python train.py --num_attention_heads=6 --qk_norm=false --attn_scale=0.177 --parallel_block=false --init_std_down=0.0 --lr_mult_o=2.0 --beta1=0.95 --lr_head=0.00785 --max_grad_norm=1.0
Each number is 128 + 32 x the weight over the matrix's rms, rounded and kept within 0 to 255. Layers, rows and columns count from 0. Numbers have three digits each.

# layer 4 attention query, 192x192, rms 0.0481, rows 77-153, columns 0-47
081206134126098147080132114181158149121172056113107105162131121088203061092067126109053147174151188193078145091110160087137158105165136171119132
111107134071158094139140086126107153124074070096155125193084163172160133161044140148135110134123113134138103136085092130181152161109165177097102
146113036122121092142144143146044127150181074144127101116109120090135068164034092070093129100073036193042161096158071119142078138073163193123122
167094174136142137143138091199138108114132205091120123137089106126079159111119110131194090151144195062177172113073110130091070122153127058163104
146190119102215091076105142102127149114207153057148066091083145050142090124112061159172141135139161113080122166160129109134119100163185103175128
113197132122103131131138147071055040111120120138085110168147123136124203142125154068132118096103124165132134193184106120176068118173082127050119
173123190082117177100135110120103136169136138147138071089173148082142135091117113171125141192164161104099108194148092168115121116127114131084143
149100153124168166094187136106117177100193162132082145179148105166149045070094095125149171139127148165170148143141106106150150161097061108155173
120181119072150187097116126100155141097095089149162142121089130148154103172129121156105127186145111087255121163145072090180100158107186111138110
096093110105121102101153098121099129143047118140129176075164141095116151138133171086152201100077136152076159127100124146141148097132086037134209
188084120163144203185154111155182098196105146164116132115072040119127127118106105167106126104092101098137137077207111099120101098105120053128162
088130141128200096051079120140106131145125159139161116104114077105091157086136137115138159117144077111144119126146061105156153120157046111127064
132156119082150156120204153179130143157130198167194105107174116103159161092100141209116176119128117142141182199134184123121173136130162116110123
037099179166141122107106096131116183143111110132181119129135135118122080070108054059176147148119107124053090129138096134171048085081116158076075
115160108087125125166148107138134109146179154087165097058199115154110077124160096151098140116158148158086144107152130156124114127102183113178120
065162165139095131149109122106172137117100112089101085074134137186156122121105165162085101072132197124101213170091153142178119186110153091079237
090121119169149088179128094131167152117132141115082134090139150141106120160133155094096084126121122089131138185111180146105132153156160132140132
161119110092148108118157072130111166068094132095165140188152073124112166162075179162097138119148173113046166086155141116142071133135161145113129
100034071107123061143096149108127061064206139121128126081108158072143144146122125109163142188138064156182160127098129059107128177138165161129099
153113203122155130165133123115120119138119122113148150089090133091130155141152157105153182195086118138135090127136105117103119132096171167051104
206140187093138162157092125098114169085125096139176153105120143137179126117128156124124127135159150121109153094135172164095157152128154104102076
109130087191138143113155109068137099173139155079122144127132136151095114128135072119149140125131113170149107147126079107153112087097056170176182
145123147120160129164183106065122107124137122158123091123158094126078172104143192135131127191086083125155167146145183125143143196071134160142127
108133122101174096123133123126159114137115121116109158084117150161169120110151192072098073172143141146108173192121148146122079104092131128132147
145075167101096208082123132105169115175111114110109167140120103122091153146118087155102127131128149098131127132156150154120123151131136075136116
114158084076108121114159158168068196105171080200097114150182136134132101168080117153100172128163121136089089092122156091130145127123160141160169
142148108185133125140145112119154137105174146092145106109142142178084110098087125121064103164069151193085176156155087136116145094056077120140119
124097155134089100144122096072052103165143123154139151146140107116093186055162102192153082073109110115200075121179089072174148159198097125160080
164109204194097083142164131140074179119119116172114157163168053139139060070111191085118117101105150059122211146091129080143121087180131105111114
135113190161145099071097107156118093159142185110154143155111104077103137132145106152172152102183163103151085143076178180057049117188130126154109
139186119115141124132181144143132147107115076157193095148123184105153037081056142104085101151140105158116101108118110115186184136083135154097104
121102145196135177168088132119168128145137125092135139156091171119135128163134138119076129132112139087118168166080159178128107152077136120171148
076136075171137044131163109093103087067101111140106150143122085216129170062161176120161152088118056114136097181103135111184180161189056188103161
084114060071208104133145131134176190094174070183159180130061110154162112091112087098132116222134083185089159081152071008166135139074182108141113
121139115159202168132054117120155195156152164143096116129158091136164083104123106104154171172130197135101161164143147132034139120091072061164087
132090109145092152109130131144123114169158136194159127127146121115124109155153048055077149134133138121108150034098085190092088101093070101147187
156084166144115144167087127226150147143199177102138154127070106149102150142145057057149081171164167084077147206128151131086102145168119134178119
162121115086162160147170078185108122127081125160068093098143160102131052090058182178025239142109133132129106149169166177133051100124138131156057
148116047133153131170178119070125148089200049087165131165081193080118076171129080173141071148118114066092107128085150160153192162056211144209171
166126166078134063162180107140080146127131117104158134119123180065096129154069186089101147114144187118120117117115182146144120141194100164108129
053094136047086168078214116162085130172129145123097125186137105128175153081177093146156128068128121156109147105117144137122103184134117047066158
143130098092097114065175137137065135124024165157109124134144136152153169160096178149113108136135101116095103117171075140138113099143161167138150
134151133167097137143164117116152153135132160130187116105131185128075092130150115138135171105137204145096152094200128124090158128149107104133190
128103168111165171086121171160165133140124054212141128110104089154139127115114133153140146133170088095194062111152136125165122127158124151117124
098161128133102201156184070150204158163161078116156193174147109067096047151155052122177074018107020119061096145174118068081106078070082148163126
069151124133116149160121049132123081126104130079133165133157174161125166182051145109092085123180131091016185114193130148101146168134103155071180
139124092096099121119148153115130089086142088170111105110123117120133167133169165130134108086105109088143086154107141109126139107157074093076170
079099044131075079149129176154138063087138145124114180171134180132189255109091133130134085127099116113189083120149168090105132112108126135154113
140201147127092141136054175137125097140116117141181135192132083180138190133138145051071155118104056148057088127129110116112133063079162143074117
117154140158043112083144127224099076178137128162131140154112140060098170115083173103147092106135095091141129070185169174113134104168102142149110
114178128127150141155131193147119170148110140165112076144106171120173092122146094228146118141144152050136128096117144192162137138074166150124107
126121164132108190154135104158086211177091114176147163159116151149159185123138123231104151076155118112123118135172079124110177117101113078162151
126149127076114099129156105175135143126182107036103114155162164097137090138126086061122091146196136155064151164098118170155142103151108147094162
145098118123104145121121158110127145134119093107113118137118151158142135134101101143144122083108122129130115139110099138139154164095152110093157
160145200100208151086212090134113141133186150086108109103114082109146101145132089056128135165174105091084132174082135131121120174210151147131117
106130157063106171109187135142110190164162108124101128094132096099149173132116154164158123169155127062118125143084096136170156205208155092092168
088160148132108151130197083106172106102180114136117095177128170093102142193069192165156097105119104137161105104158109187137123119110104113160148
093130177118136131136181114122139135134130083156140118143133131102149088117144078114127125133121158172156154140124087075061139146071138112090109
094127043144138085135098120142117179101135148149085129172120175147147174127110158156084122099139101120157080099123127158129127152118133156127081
101127168077113127115124115111131110130146131033101134110186069098101165143130131038178132138143119080163129068071128146150164128150164103172155
114094145121135163122126123109131156163157102098153136123129079118110076129109091102149143161108164095101103101138154129176068130155112121166103
131154081158134145136154111105106106183115176070126183118082095153133206107156104086144117086143089128167119128154116154160113059148122095170111
140105111145100084123112115081140155141108097101103192122138072144127171141126176139097126112143103083119109167148153115220141131159215180083139
154101079078116110083141113147109132092146108164032092104111135134171193164099187151146090100069066154092125100126144148122192100092156062117140
188088111197159113164129162102174101136135158180190127125130109129131097119154097122107118134128110108126124103110145202117127139157111125169061
105161133113183136139134146111151156160071087146148132180122151146144091149061190155073158126108135133136140104120170113149141090100145120114095
200167145158137090128151117093131173131076130143129116103137142152145108097163145127139158083085132132097080139145151131172147098132192114109146
126147067152196105137151135141134127112169123152172160135089104191129063129108176130112159149128121167108115107139061133131181114093185168075116
122148077130097121121155130144143083142129125130118148122071132137077131130132103148108152157088112127151085124138074118101136147091088156141105
107141111165134140120102138113127127093137161177137173173111120132150138094120066108130064111059113153119164081196097107074108119128147145146101
166091122112075123126097142143082122147132129100133103161122040156119153136112147125090080155094126116143133194137116163116080118127090117164146
132122146164074148154137157080129132154171139086130187160140135142139153152153117138166091169176126069128150133120138144107175111177141097126177
144134146066083104130119161171118146120103175087121123125107153128169092116126110072150154085150154143108114150131103137145109110176142125133143
144117110102130115110176109146105121131110114105120141174123082125131180102129132077160123125097105161070133119117118136104098165142094156117122
111148168142064138102135108130101086136099167083121102094086143112145108148133115166110125140093140111155200060130162129120109142071133123159125
116129096060136081104169138124100171150168082119113165089110139107161139107182135111129062118099124084126135133100147147135093137155173132111140
158126102129126150122082154020139078103131136095148097160099090138134136142109141145106112094076111140121173103118146148141150092121088145105121
# layer 4 attention key, 192x192, rms 0.0501, rows 77-153, columns 0-47
083128095173153140120117135086243098136130129138168090117141172141114136132097097110147082132113148193097144151105138094089159038111116176087051
158082091167120054037121134077157144079101097124150153084152087155091137153107224190146063051113120143110050112127153059138147121081168212165122
089095115167114183149137153113108117102148126182169179136074169143155107137124103105183189133160167190123151121121106137138129041108181197101158
080091116127155195103188108088119084162117161141154066081171139148117107118174125086137191135134208162113124136161105160118172124123115108078189
133100077162165060159103115104144087105147146097100146140052099124112132162098136141064108145138087106127089137190172091147103154152117183152153
149167127115084109078164095107079117172112141118104104166133113128156168152178126042128146128156121130077146133114105128192164131205063112092162
098121060129186061106147085112111140123064096161133142152089137184123082146121163076102083133134080191142153149139133123139178136115135197105119
113108122155126127215117109099137172124194062134160133126106196122121151209075139086163113085148160138050115138146149146067144049113166145155096
123125185154199108154110139092095138177168154130167103182152090117165116114135118255105119156146074131167134114109082140094139157128123111170095
099169139038146124150169189132127200153051094154100122122148102127137053081124188101138157080172149170094150112085175173127159037092195173105101
112207119155158088085107113071126121052096077092198112197145173170124126147062172160111179163114131145138215137158126105086180063081179185078135
216190143144089137086154098127120124159074139158129189107145098096144155139132137125092072136114074102145124155124156143110167101137077124096092
067069133105180087037122148113094152147127183112067179108106099201151095097200176098145132125176138119138130063106184119098136153124135160080098
086162147201152119143122114142141146144140141143099153132179146169132143116131114084133102090095119192107171131116092127134106119148156187140164
126161091088152133109172162083119163049156089178181144110130088145135110103111151108108126065179207130152145104090158145164165142117145143101132
187180193066148200195152132177121129075086133122162162135163107136196116143116164117132169103152118064162103160106117104150184138093204186102094
097115138167111065156175122154160156097150141130155173080147139139116078134141132069122076101092102110067206121161168142117134087164107176122114
183165134167109137074109134148111128037136090065084108150179160135147114123171119118164121120183111054127205139121131151157112136072075116186117
143129108129125062134040082179118105146163158148104093101142129117105099085196119134092173152114143123172087163146090134047078090140138163197142
117150114125120119103195152077122121116114135131095133188096126154168133055136135073168135111140143183134133148170130076104128120103118109114125
139141085091123135104131090149119104083096118150155168100162111166174101127168172131099119116103115196152175169133143133158180159126112156051094
086125115112068121191096146160122097116104141137115123144066154092078155141152077072150152156118147101144076035131105164128141166156152191179137
084120119157167155132085167127104178130131148149128103113119086151142120135095126060132092112183164155152116150162159063062128125105183122087152
141142098116127112116185146130070170126106162122153181150152147101168148139104138125106172092125122166111110104113072095176134092139147110126074
156117145147099139122105130145123133142143133127045116118115121148142168147111099084086167161181124088153083189132116092141087175155143132090101
107135112169142087129129113152142123109145135142080111138132195145137110191063128187089144125155101098102150099135206121137130117154165095085118
136115100119137076114144107080131066117130146157132161061090198190143118119144108141110132124124104155144115100138154054093118125084176180148138
156072145147139082097104140162128140082128121170064180170119147129113172090130140099148116130121047144087140151186088096139125111163106091178132
116125092142142153150113108156101095152153115131084122120162131117176152151142137089137169178163132123122126137091063116111100121140076089101122
100133147087083165079106111134053104155150146106075150086143127147108118105190114107091129129178131142175172184200103120121179139176163072099158
060149141177133102095085104130140146086146130134142159137098137164154108121106128171138101106121053196141118130137113089070122076149095111107104
122156180134159089077170107136161091110121076092145095148133158128125162123107141178113104147092114121166120100083177065169138151136157148121159
212107069146089095114138166127113181081081138138124105139201131109133122116100135116155132081107057079073109111130156169205122116151053096194119
128096099188165140110054125126121104151134144156175139099096108143195083144039114185050120159106133191129149141186152115107087085093131179160064
144117167169111191142109160168098088143137134107140152124148131124065098156164132084151118125142161149179146137197147136084121150108103042136103
141191105143099145111140125126159127168167115153151174094136132165140142137140065077081177117137153133120163155106098152131133148069072093094173
134104104146184077121109136122102136096195130177112101086161152131110089126180123150111097140080138193240166106191092172137157122183170198155176
089173086068159045124190136116178217160176096094114129143106087102156138142128132119178140134189168220113125107109138127079085158121123132117112
137137136132105138113077133159132091141173153094134142086185122148112100159159125189105103157146087055147119111151154144165077204151152186112097
126105127161070091081107104117115107116171166164114173061070064076078122096141134076167122097131109100142095093123129131124143124173110150196118
111146104124149127138156175082132188090133055116171133123136132115098102073131136085094145125171185153089023045142110075167104118132203201091123
140105083185134170169173133170161157122206137137132126136134134162099145216133181141176119143089140125070184103084171146083054042079072155146157
103052116146158185150173135096094098106080114132113122116098128116118099135170126105151095100157140107113165121141119131178149157101174131147120
220106153108111131088149078101124132046119140071136123085114085105194164206127106177126075159176136096149129145123157179101115137134084146139119
114117134183075156162111163121157140128203175102165159123145165115030182168027066174133064075069134087129113076119081155115090121086116096118150
132146198053111145075159153144183107103159138094123164118162107146085121175118125128186144112131146148142121125134086142221166180148144158101148
106113066089143122114161126093142121138112136077116094146128162134124118142112202150106135124072124152181159135157177113107147103101151186059033
132167083170074163143110128161086120126186124164184114093124125172130147136186099194180134165143105075171153090088081125100139108178077153067081
053143043078093162076154086141112192131181124171047103079071127107153181167124089099158083105128106197093152138110114096178130123144098109097142
101205153111183209118178163132118137188104153131178147122098109096120092141119108084137134114125158155122175102133100111141126093146173105044096
218108131139142138133146158159092153165184102145137103190209178104142090099141107167134125165088175086104170165072102057165043216140092141113159
050118157161151148142176186079146075137090150188207121147128178184140097142099148174092136152037107141137161117168126068106157182099174101105081
177146142112158104138127095164137181144085140138085164172131088090115138109203067110110161099120120084074158131113137131142154120140096082139157
110126100144121167129107174134044065127102064155151108118144213190124115163071201161141140125095090157165124115141124131121128126091152142136102
121069166126078115119123166094118110150115104123119080121102129126073167151136128150148145150139104077164125114100118106128153200112134123123161
169135148102158091205106120194089133212065165154114079118189088085093114053210073067112132133118148105133169166102166136120180087184145082098161
140150156111134096125144104135185110097144142064094168151102140092118160155136074160144132128138148090143063075102117134175154149156125191110169
111100077116115149140104112105145109109158121073116110160113136124163073158120125074107142100149171195106138082124210098110104113146155099094139
128135069112167167133145154140139152126113072085175151137095112137155079143111124137117143140113204164126159140178081157170150123097101160137135
123159118150094171097155125173097169141105118149088157152167090112140143127170113154139140071113096118090160211099131117114101114137091130124137
112163161113114071116090180131086112130108175134142102070084154127162143134141158078128134156167179136101114146121119155107165119155126162120105
128108108147119066180119102160114125138150145102087120128142116125137104106133133074175150138099111112114128136155129099123140159152121118057110
138085113145171078174130103161102124104148112182143137139156148139148170143145151113151110145153094092115152147110141067150110138179109113101140
062170116123161095146123098154135120121137105158131106130178109131132128111108109162162128107137150142113121170109095121164145109129073174214162
070121133116118157133107133111141109196124166088148090108159148123157130107191146092158111154230194163125158176184131107092101132163155080094129
165140085151168115151115110117119189079152128120066130128049146129169104131097152130122098126170147168145109143129123133084096104120198196119072
125099176118098116153093116124111128194135139152126115133184105154096156141223057069113117117171140131202171169110195194102133176169070076108113
094152105124088118163135102125174071104098165148154116130149132100143145142115112166121100114113093123136143117145128105143129149138199146148129
145094178144057100142087111128157139153135111139093114132179030076140180103188070053171105132143104091101139170130179121119148113175065095165229
164151147122119122144149090145117115152153156117092115070143136126090174099188124126137120123102133098109138154068164154120141122170072102117156
146120146105200142167155138086096135117151151117099140134117179154106132119142127102210109102137140109101132138149142138147106145108130084161159
115088102156137137159131147110116143079136083166157110111116149120131109143105178151156128125127123103153107139155116140145135171141125137156072
098139067163191140120120147110148094110146088141172044146123211143163098121033177157050110138105154207086174102202078192097070106086191153133082
095137121156070149142106162130133090142154130156157153129079161199155084126120151181127147065087145172124148103124118134111140150142139117118157
105161060143098141097106110092158116165156117125128164153125147147094219106136125092105131090128117124160065142160098177119177142136090136105121
161114081165160118122106078086174168104153096131099134131171138121145130153115115206131153089081091157112131036145160144107127131097141130159075
132103133175143100103122114178123102149101149112128097112169060096129154109166084160166200145126120120113087178126145111171133116116132134126105
# layer 4 attention value, 192x192, rms 0.0374, rows 64-127, columns 0-47
119113121087159068108067141143090091139083133145141105093104140142115203152122046126173205123091085096088146072119185126138095100116142150155059
068111159201180067148178198160139162118059144116096166100130135095129156121127187127203163162097128166122119095109116150134121140150163148131150
161132158172154099105121160110135151107123149190101165157115125136160147114172167080192116156135077162102163163083195133134130163160149181146149
157108133187109172126127079139053135124112076054218144094100145151098100057131146167170103093018182180134143069111080151165049054168162121033155
153143144139139180158107137117143098094104190127216149141153116090165079168139116119049061078089128142067124112133140188178104155104120126136169
125192106106175186107045127120083181125071127124110055121105111120103149149173117063105122116123134129138135129152111139156099097128110119103197
109137127138159099125106093102110076152105121102072101106132146130169119170180170106117123120129132160176091114159118130145077094158114156152118
100183153123094174161128142157115095189108158197150162125147093124068116121127082157129147148106115147105204125129115121120096169132125160133093
126129157110146125125129089157079116094141072121149135127191062136139118159111144130119143135157186133121071148107069135148058137059126102151089
109086134182115150083128117073092106108093168158139108082144123115138142152084139109090126132106148129134163153066123115098152104096107137098144
092145128141129175184111169193147136101090168070133114130075114148211090170111132161134189167067155084152078181153130167181131166120091117116115
132089133147108083072108090149153137094110141137166163162116098174114164107113079137070063109145088121145120100098162118133104172149166081112121
098212182148083087149050165110115152110118088180130141129154081080113083170092063130130159115090090115151178129085057137118113075103147120125133
127142092074114103138114095121128128102139110119102152095133154163142159097100089101168110079181089144161141147143184063110154150140076172176104
125122152113064092128099129123038110064112121157096091087142093168200082131062135104195201112160095157179150132119139159123108129175168128122159
092039131138187110123123113109209155132058143106127140081189162071098049069125143159160117109094169158215100162133111125120137151135172157022129
133133078067082132130099129099178103160115147148163100147168090142132091112123116110159170148199075162068109123123182130174162192090140122061140
097126139092026147100150128123071075143163156149141116102135151102104140064138135093108126080165154123118148161103118136164072129089153106101134
072185092130132114141101187103121174102118165099171120137166125104071175149075158150146153141129120052086180088177139115122102118153098110195211
071100096164172110145135150192104169195180113130145119159123133156181077087145155115144104070065159160090144097140207104147094147182133080119165
184156159097107113110154150102145125112141144112100085141061103108098106120125144182142153098139160112108147085184127146156168159126133147147127
127140160095136123130150107223101112169133129118133189114130134081194126115086123092197173119111128072146147052129147132129165129116102155131163
160135128164158110196064144080150152072118126101094111159112159115097135160102148172094072174127109131126115068128110109139147119144152158133063
085117106088125120118103107078115179158054068108120163166134060087137085095150118137154159158164179134192112140130181185121121219142061182176078
138112171074114113100105127171144143131153156092093045122125115142136139164121164133217156140112090146162208116094093146145118114157100120136131
165123174144128182112083155159072171093134133131080123109126126113135164090090133171194120100164149139160191137123148129150161098090116091090146
168101091115120152112141070076124052145104122152145141034112140140160192122070147088123159179124135102142139089166088118123084140046111094231153
116063136157152142157119161173127115077129177166141076097150127142145199131110145154101145139146116122119086145049180107144121084185117135073147
102115097128098121083109145107152145159169140128178153116110176159065162150098167099094201101125145077154106148137114104075175109118120163144083
224159132081125119153188185130148097181075151178122134106059077146084202058129181136117150133095134193111104062209127134101068138197127194072099
089146096128087115115107188108174137218146105086142091056130120154133152135112134167147135138086180121132120174113072174153109160123120078168090
098064042168117095136138223162125063101085115095098102095122103131089158098155141069077069161205155068045159138093196149121116122170133143177121
148114155164123119201116167149125041074113169147177107122083118075190101139146196153145124161204101095127118088123117150158086117140128164131131
167144155113147133184176140126119105106124156100188120103120189047167087121140090108116103134091120067126105163163099136197150131177093127207146
106049099150202146158120111120046167101148163065131205106128154110099133161123115169160133159158099111158097200111111090087176160135136171121146
153120118123090058120103171131149098099159148087099158117125134070075137105090121072072175140080176133084236015140178160104161150153152142118099
133075160138175140109089118110147115151109097099170165170093125141145132125126118186108121104099154110047122134123178125156120122142174147123102
089150120121142080173115118158087155222140106167156101198137193150101091065145129127133113122074166137107091151076116112139091123186140138162118
162142121124151171136170118083150118125155203090144192202149151118110143033141064177131163121141140072120102108081123112110128148094181213121130
112094203160103108104101120184151114074185172103072152109086220134133146167180139056111144119125091189082066136107139104068159127137168111101119
158132183152150127129133163073153147108130151161156157122105129156092128140183149202162081147087085164061090139097101128126096159159137148121090
134112122190107189160087173087069150122070122114116093175157111176073174183150095134110110126170095130152148163164142072172125154121105171161111
100174169182088140064095096118137134116135098080135046081159071094074122167130147146151121044122063135147067120168085114158124096090094101099147
158094182126143173167160128086174169160119056182120117110095123115100080129149130135108149102116109041127179115150127171136132115106118099186139
117160185185136081160130116092153134111138098091106138133119121091092152152073108072146113135111149139171109154191126083076154116103162135108109
127172056142064172129073174179135079149122211155094165146173118142111099091137126090142148140075154125090132104125178167104162102148104081202165
080112118114141082049154143128194140074096136139101098170096122134097125148123126144168082131123143099139180194095178130126128121100151121147152
139119121138169120137179128152141078131148151063140147148116112196078179113064178139144130118120114090114178102114159156134112101145057120146062
128097154166141120124050099119128105080074136133081156119101110168090131084178124126111097191180133122184138162074150150099028080203171126096100
129141095086130108150117080143152121156085103163209116136128150054113175128062092141155152200139095122109137145152124083141168041151103100162150
064088118138187113131155152103057165142137162150106056125167112124123174176146220087198157128102171097179121146095119095135095120139190100131140
192119167146141140100192105127138097079143111165220090128128093121150098136081102143164130071151086125092119138113105101160140119087117145147184
097144137166100187164142136093103124110114159143155094119117094150112171142054164175163089133121172137082125105180086112116147103169108082128147
139129115132122078186123155178197130153112167097156123133158137143097076117156185123160112123144170145147068064116188143144145157142148146161075
106180116097106102133089157146110094122194129118145050141176089132136104128173119159128124102130126141143109148098121139137178159110142160072044
148093145143099134088136137114149111187106138130166108029108150109138135161147096085078122121111147126122198147149116160110176158093076093153116
135107122173104138101148154136103154159089172107143063155109136173160099148169114166103060118122112175180156161170168111184136081155185207179101
150194094113201049165126114115146107148147101092123071077070101137127084098202094132178129159164088164122119144098116103167152159157125151131140
152107195160078171143103081104146115141091110130111039149165088152153133132089123148103127110124153141126132118045047083071116140097120106111183
212156070169094149133102109130080149111124149137134086129093116211090150105115131185135097170079105166150091075110150154148113070136167134127137
091107098198086156125132151190102141135123130175117162058130090142165129139140188096142148098148149136122159065118143149202114103175126187061116
133166080065054148142070133099146108116136090199121186173115121133112170155139109164048120149144173145175099132140109104103067138061074123094156
122116216133088093109151136137093157125160120161151215101109073086083090150201086200166169162087134210145185154143161125139078099082151078069161
126132109192170169153143131189119115157188138106126145139050120097201043064115095161139111145130147128145134111069142178123109183177067079100146
# layer 4 attention output (transposed), 192x192, rms 0.122, rows 64-127, columns 0-47
087063083177080129248133097120102114119147111147108114140120091090115095150108081167183137126148185156146096164118052142099094131151120123149147
164160072089081135170118109109133041146188046135113134165106162110132171194138119172099115068167163131135112100046153127145148107124114153127142
120137096054091168083156101109145153114136107089150095142170196115112134109133124143122083125117118130092087114147075128171089110130126113121121
148090086144168117062090099155214186158142121144121117161086103097136090180102154121113125132206083131166085129152151114190194126052106171210135
180130109097163083148124068072125136099119157155056159162107115128168181140120103138162105153101128152126146142147117160124171112160127161132117
151051158114092092130140115083148138130083099069142076081112114116113059125116129168169109134175142144107179135076125118123150119178149132168113
207141138102079176076170149157061077115186101176160162160141070127092124105139098133116129164156132081115143079173143121115176219126111127075172
159114110172154186074143103184151140123124074101126137117073150158130117127066109192152118148097129096104178126151098110082187105140131131100131
135141088133140042094151126179120111124129136133176076158071143083103153148180128165136156125086129083100202136089121142127138120072187154169156
154125125184131119121088029177207114090126087147123093149117143148161149145155125170188125132149204099077106119165164171125121116130117129211113
127101207143142128147188159120095192070164172115083080157177176123109138124170135146150171115113132149072134121162109233113141111064125135142085
106180131149133165080080126095144118095177064175102136094164138116081169105118140092146143113179106169084161129140095123186103129112097164171180
120090098125127171039129126184168091071101081107043148144140149157119163103125182139126099111131116119130125180134156152102147066120154157225117
073159158178131145107093164096119155118131163163120124158110166093122112121122122134113154124170144084163103118141138125104126134163102181083054
147095172153165119143111165121227128166138123117133147139130125138106137115126183108081098203083125123103085130148148145116110167039162152078115
150127098094109246067149099049120153046179144127097087115126132162145129120168173149139192075083140092106182146168124065094119102146089150136099
106144128116192174151090122104115117137131075138124158141094084132168126151089103162050124155108109164099201146118128154119154147173117208101072
140107114145120165128064074162116128152082103165127166106182109150182099166114133132067126150112149092103170123125138129165137134107109087105114
137121112099123069138145082118097216120104142148087159187092118082126172129201060156138114137167104137108077195137165112101108117132164152113139
150078114107074159142149151103149131039107121094144122157136129122125129119086190101078183149101144140137085146141065156122164090094152197089084
090128128152109133160174133128084115117116099127122153119201178104195135127089138098121171078140122155050105072164100141159162097114203136161140
126083126109116153108102180074174123146096053090097103127116125175098079121175084104129220182142105123160085157127126109110093125149204141069128
140113130117147090144149047177149135111138098165155119106195068080140090080115118111122137060137129168120180118079083096051111119100093112118080
126105097139130153105168134165133117098179149165165139138157128112148135179083044112093132077125134161155109102139125154146134074127122167066100
129102092162158162137158121110048100111153083083141114134125134091110073149109090146113096161100106104096081093135135154152141150138118113149255
199123100110126110156086127125197125093143125071102196145106128131095030184121069079063124098163148086124099116079146126073076113107104122119064
113162153133170074112161109133143181104129173098074130171119069158081073127177109181198157115134098109099147182121186141185104144140114076107139
103168145099075118108092153109111110089111092135135116164156114140069145098078129141176046112120176139137144167138117128137160071158093158143098
114175147066162140139161123110111117102120140114091158155134121136138174155144141112183093100050146129170114075110094127108131150153151135098144
098119133112064162107125165044156115130174116066118120050120203135159116167173089181085106152121137137132124223044161090109174150147150135169134
054079188156134143155122059147143144099135138157083111179102157082149109141127126104110155162150084118117094096157138182154107159131123138122106
153129204173147144147152133127064158145130073139095108175099116049172108164141121232151184100048116134155100097129056131156169126117141157102108
094175090119130079215171213152095135108089110141100159092134154113148152137117119132074079075109145142132138111106081042118147067101143134170161
119140085141133077081117134109088102112138194121085142186061130153100140181135107112118124179109086140094159157162170146141120058161129114079151
112160088106163141079116148066141117092159124153129057154080168157120105131115073161140137126115071096087126142075158130088098134083066150117095
103131104163095110130151166158119148182224091137145173127166078114165107196098087144116147090126113149080098127125092141166114093083144134150158
175157143158130140148115130154177118130203154098124123148180130086106166115117165108157119155099092110142075215160120180118109171019083102161133
117141132100195211083141122128114129144110102182125122127129115106183147167082114108122183161122145187154078161121147145133113153166126064148122
135131135080066075108131155160137095104152150135158182122174152129104114151136129095096114053135199112077163145133143163141082220139083137117087
192108133100136126135153139147138101112165142144088145206129108100110082126081160165098041185137128119158156107138093070172166147104127139218066
122142095152085125118110081122133124107089176129135176145137154137181109075121133128187031089166095142151161158082101116171122137085141162135210
146159109138189146101033077182173051066119070146120094128118209097200175086136102212145124068129118150088148149087125117096099115107116146144109
138067110118132020123131078123206077036097115097162135160180146109111162109089134165103131132087160068081146088150163041087145103144181177146086
126146106125139093152160190175100152166185156145083122161115103205070148211138177097167135117119108096066143146038119104145145096082103101119157
196120090107158112139133094117130062168105133176067187140180082094123107132159173120133102070110176082117075126100156024132160109120145083120196
142102203117132102092124113093148152104109085117116140154048185096124179119096114065121084113146090127157120227177092043033140167119172188086103
118125137117099079167140122120049147184101121083149111189143190056084129129078137164112083063088166105100093134114120164089158146146117216122143
094184187123067116134110102129101092068075106156148146142138140118061111171126065151141150075129139138149118149145123124117104159158102154071183
109191141118110119073075098141113099109098184173120112052083120171153137183099168177138126188105148069089128103145107157093177169114081120139174
121110057167132130161203141124071134144109131110150146132156085171096080115141103156124185044090177155087153134085132170128141159150115082106066
208124092072106086153117115145156109149075001085133135167110111049131084070087070106089130140153129093114107102096079148136146136160097070102091
140162094094094151150129138164126132143142136099049199107149153119165090127173107151088113124166135099104196178084144120062105130164107138201147
144160109141172094098087125117159107097131182112108120096078136098089154114172111050021094109174133130134128168134126182131111145128182078086035
102126134137078172077214120135119125094144210104112088091128163085084138170128106088094150128176124091078135126119060093154104123125136155146143
125098151150126175175180099129109133092154147144143124069114149136141124047124146114102156133115133094142191146132120171143107128104164150105136
138096220106194155181140136169131108105143214133140131131101139174154031153139158223089124129134113080104071169162196088091096097147087169105142
117076162143059166067122065112101102124173131143177148147162087142082136085153097116140082062145166062125147159137101143098200131142103135118116
174132175151081215133152109181079117141136151140128141117190097125121069105115186113123080132134104139143091092104132105096152077146150155131081
133156125118142060120108149232110208116109078171159121105086103224119109079159132093103114122136114154072152165091129092085164146159138113168212
082161075154153060095186120155069154079162115169064115123164198085129137090127116122112108189128149158115165130102123140092146169105114130159157
161138172141129148151114112098179120176141033127104133122138188090143162142068164131086060176134157166076103170078096180111097103052151087209108
126186137126205114062170079158093053173086128093168089106100168139122161090156164110142141087053168144160172100144110134084167186133214123157148
145141084156110232082094111087128116113145159057111134117207179157060165094091178051121130075106102106106083112147141087108175129207132094189121
151138096119122131096116130070094097193165109134160124084206158126139118202152140133065159124126093156151108131155152198083108097047191071162149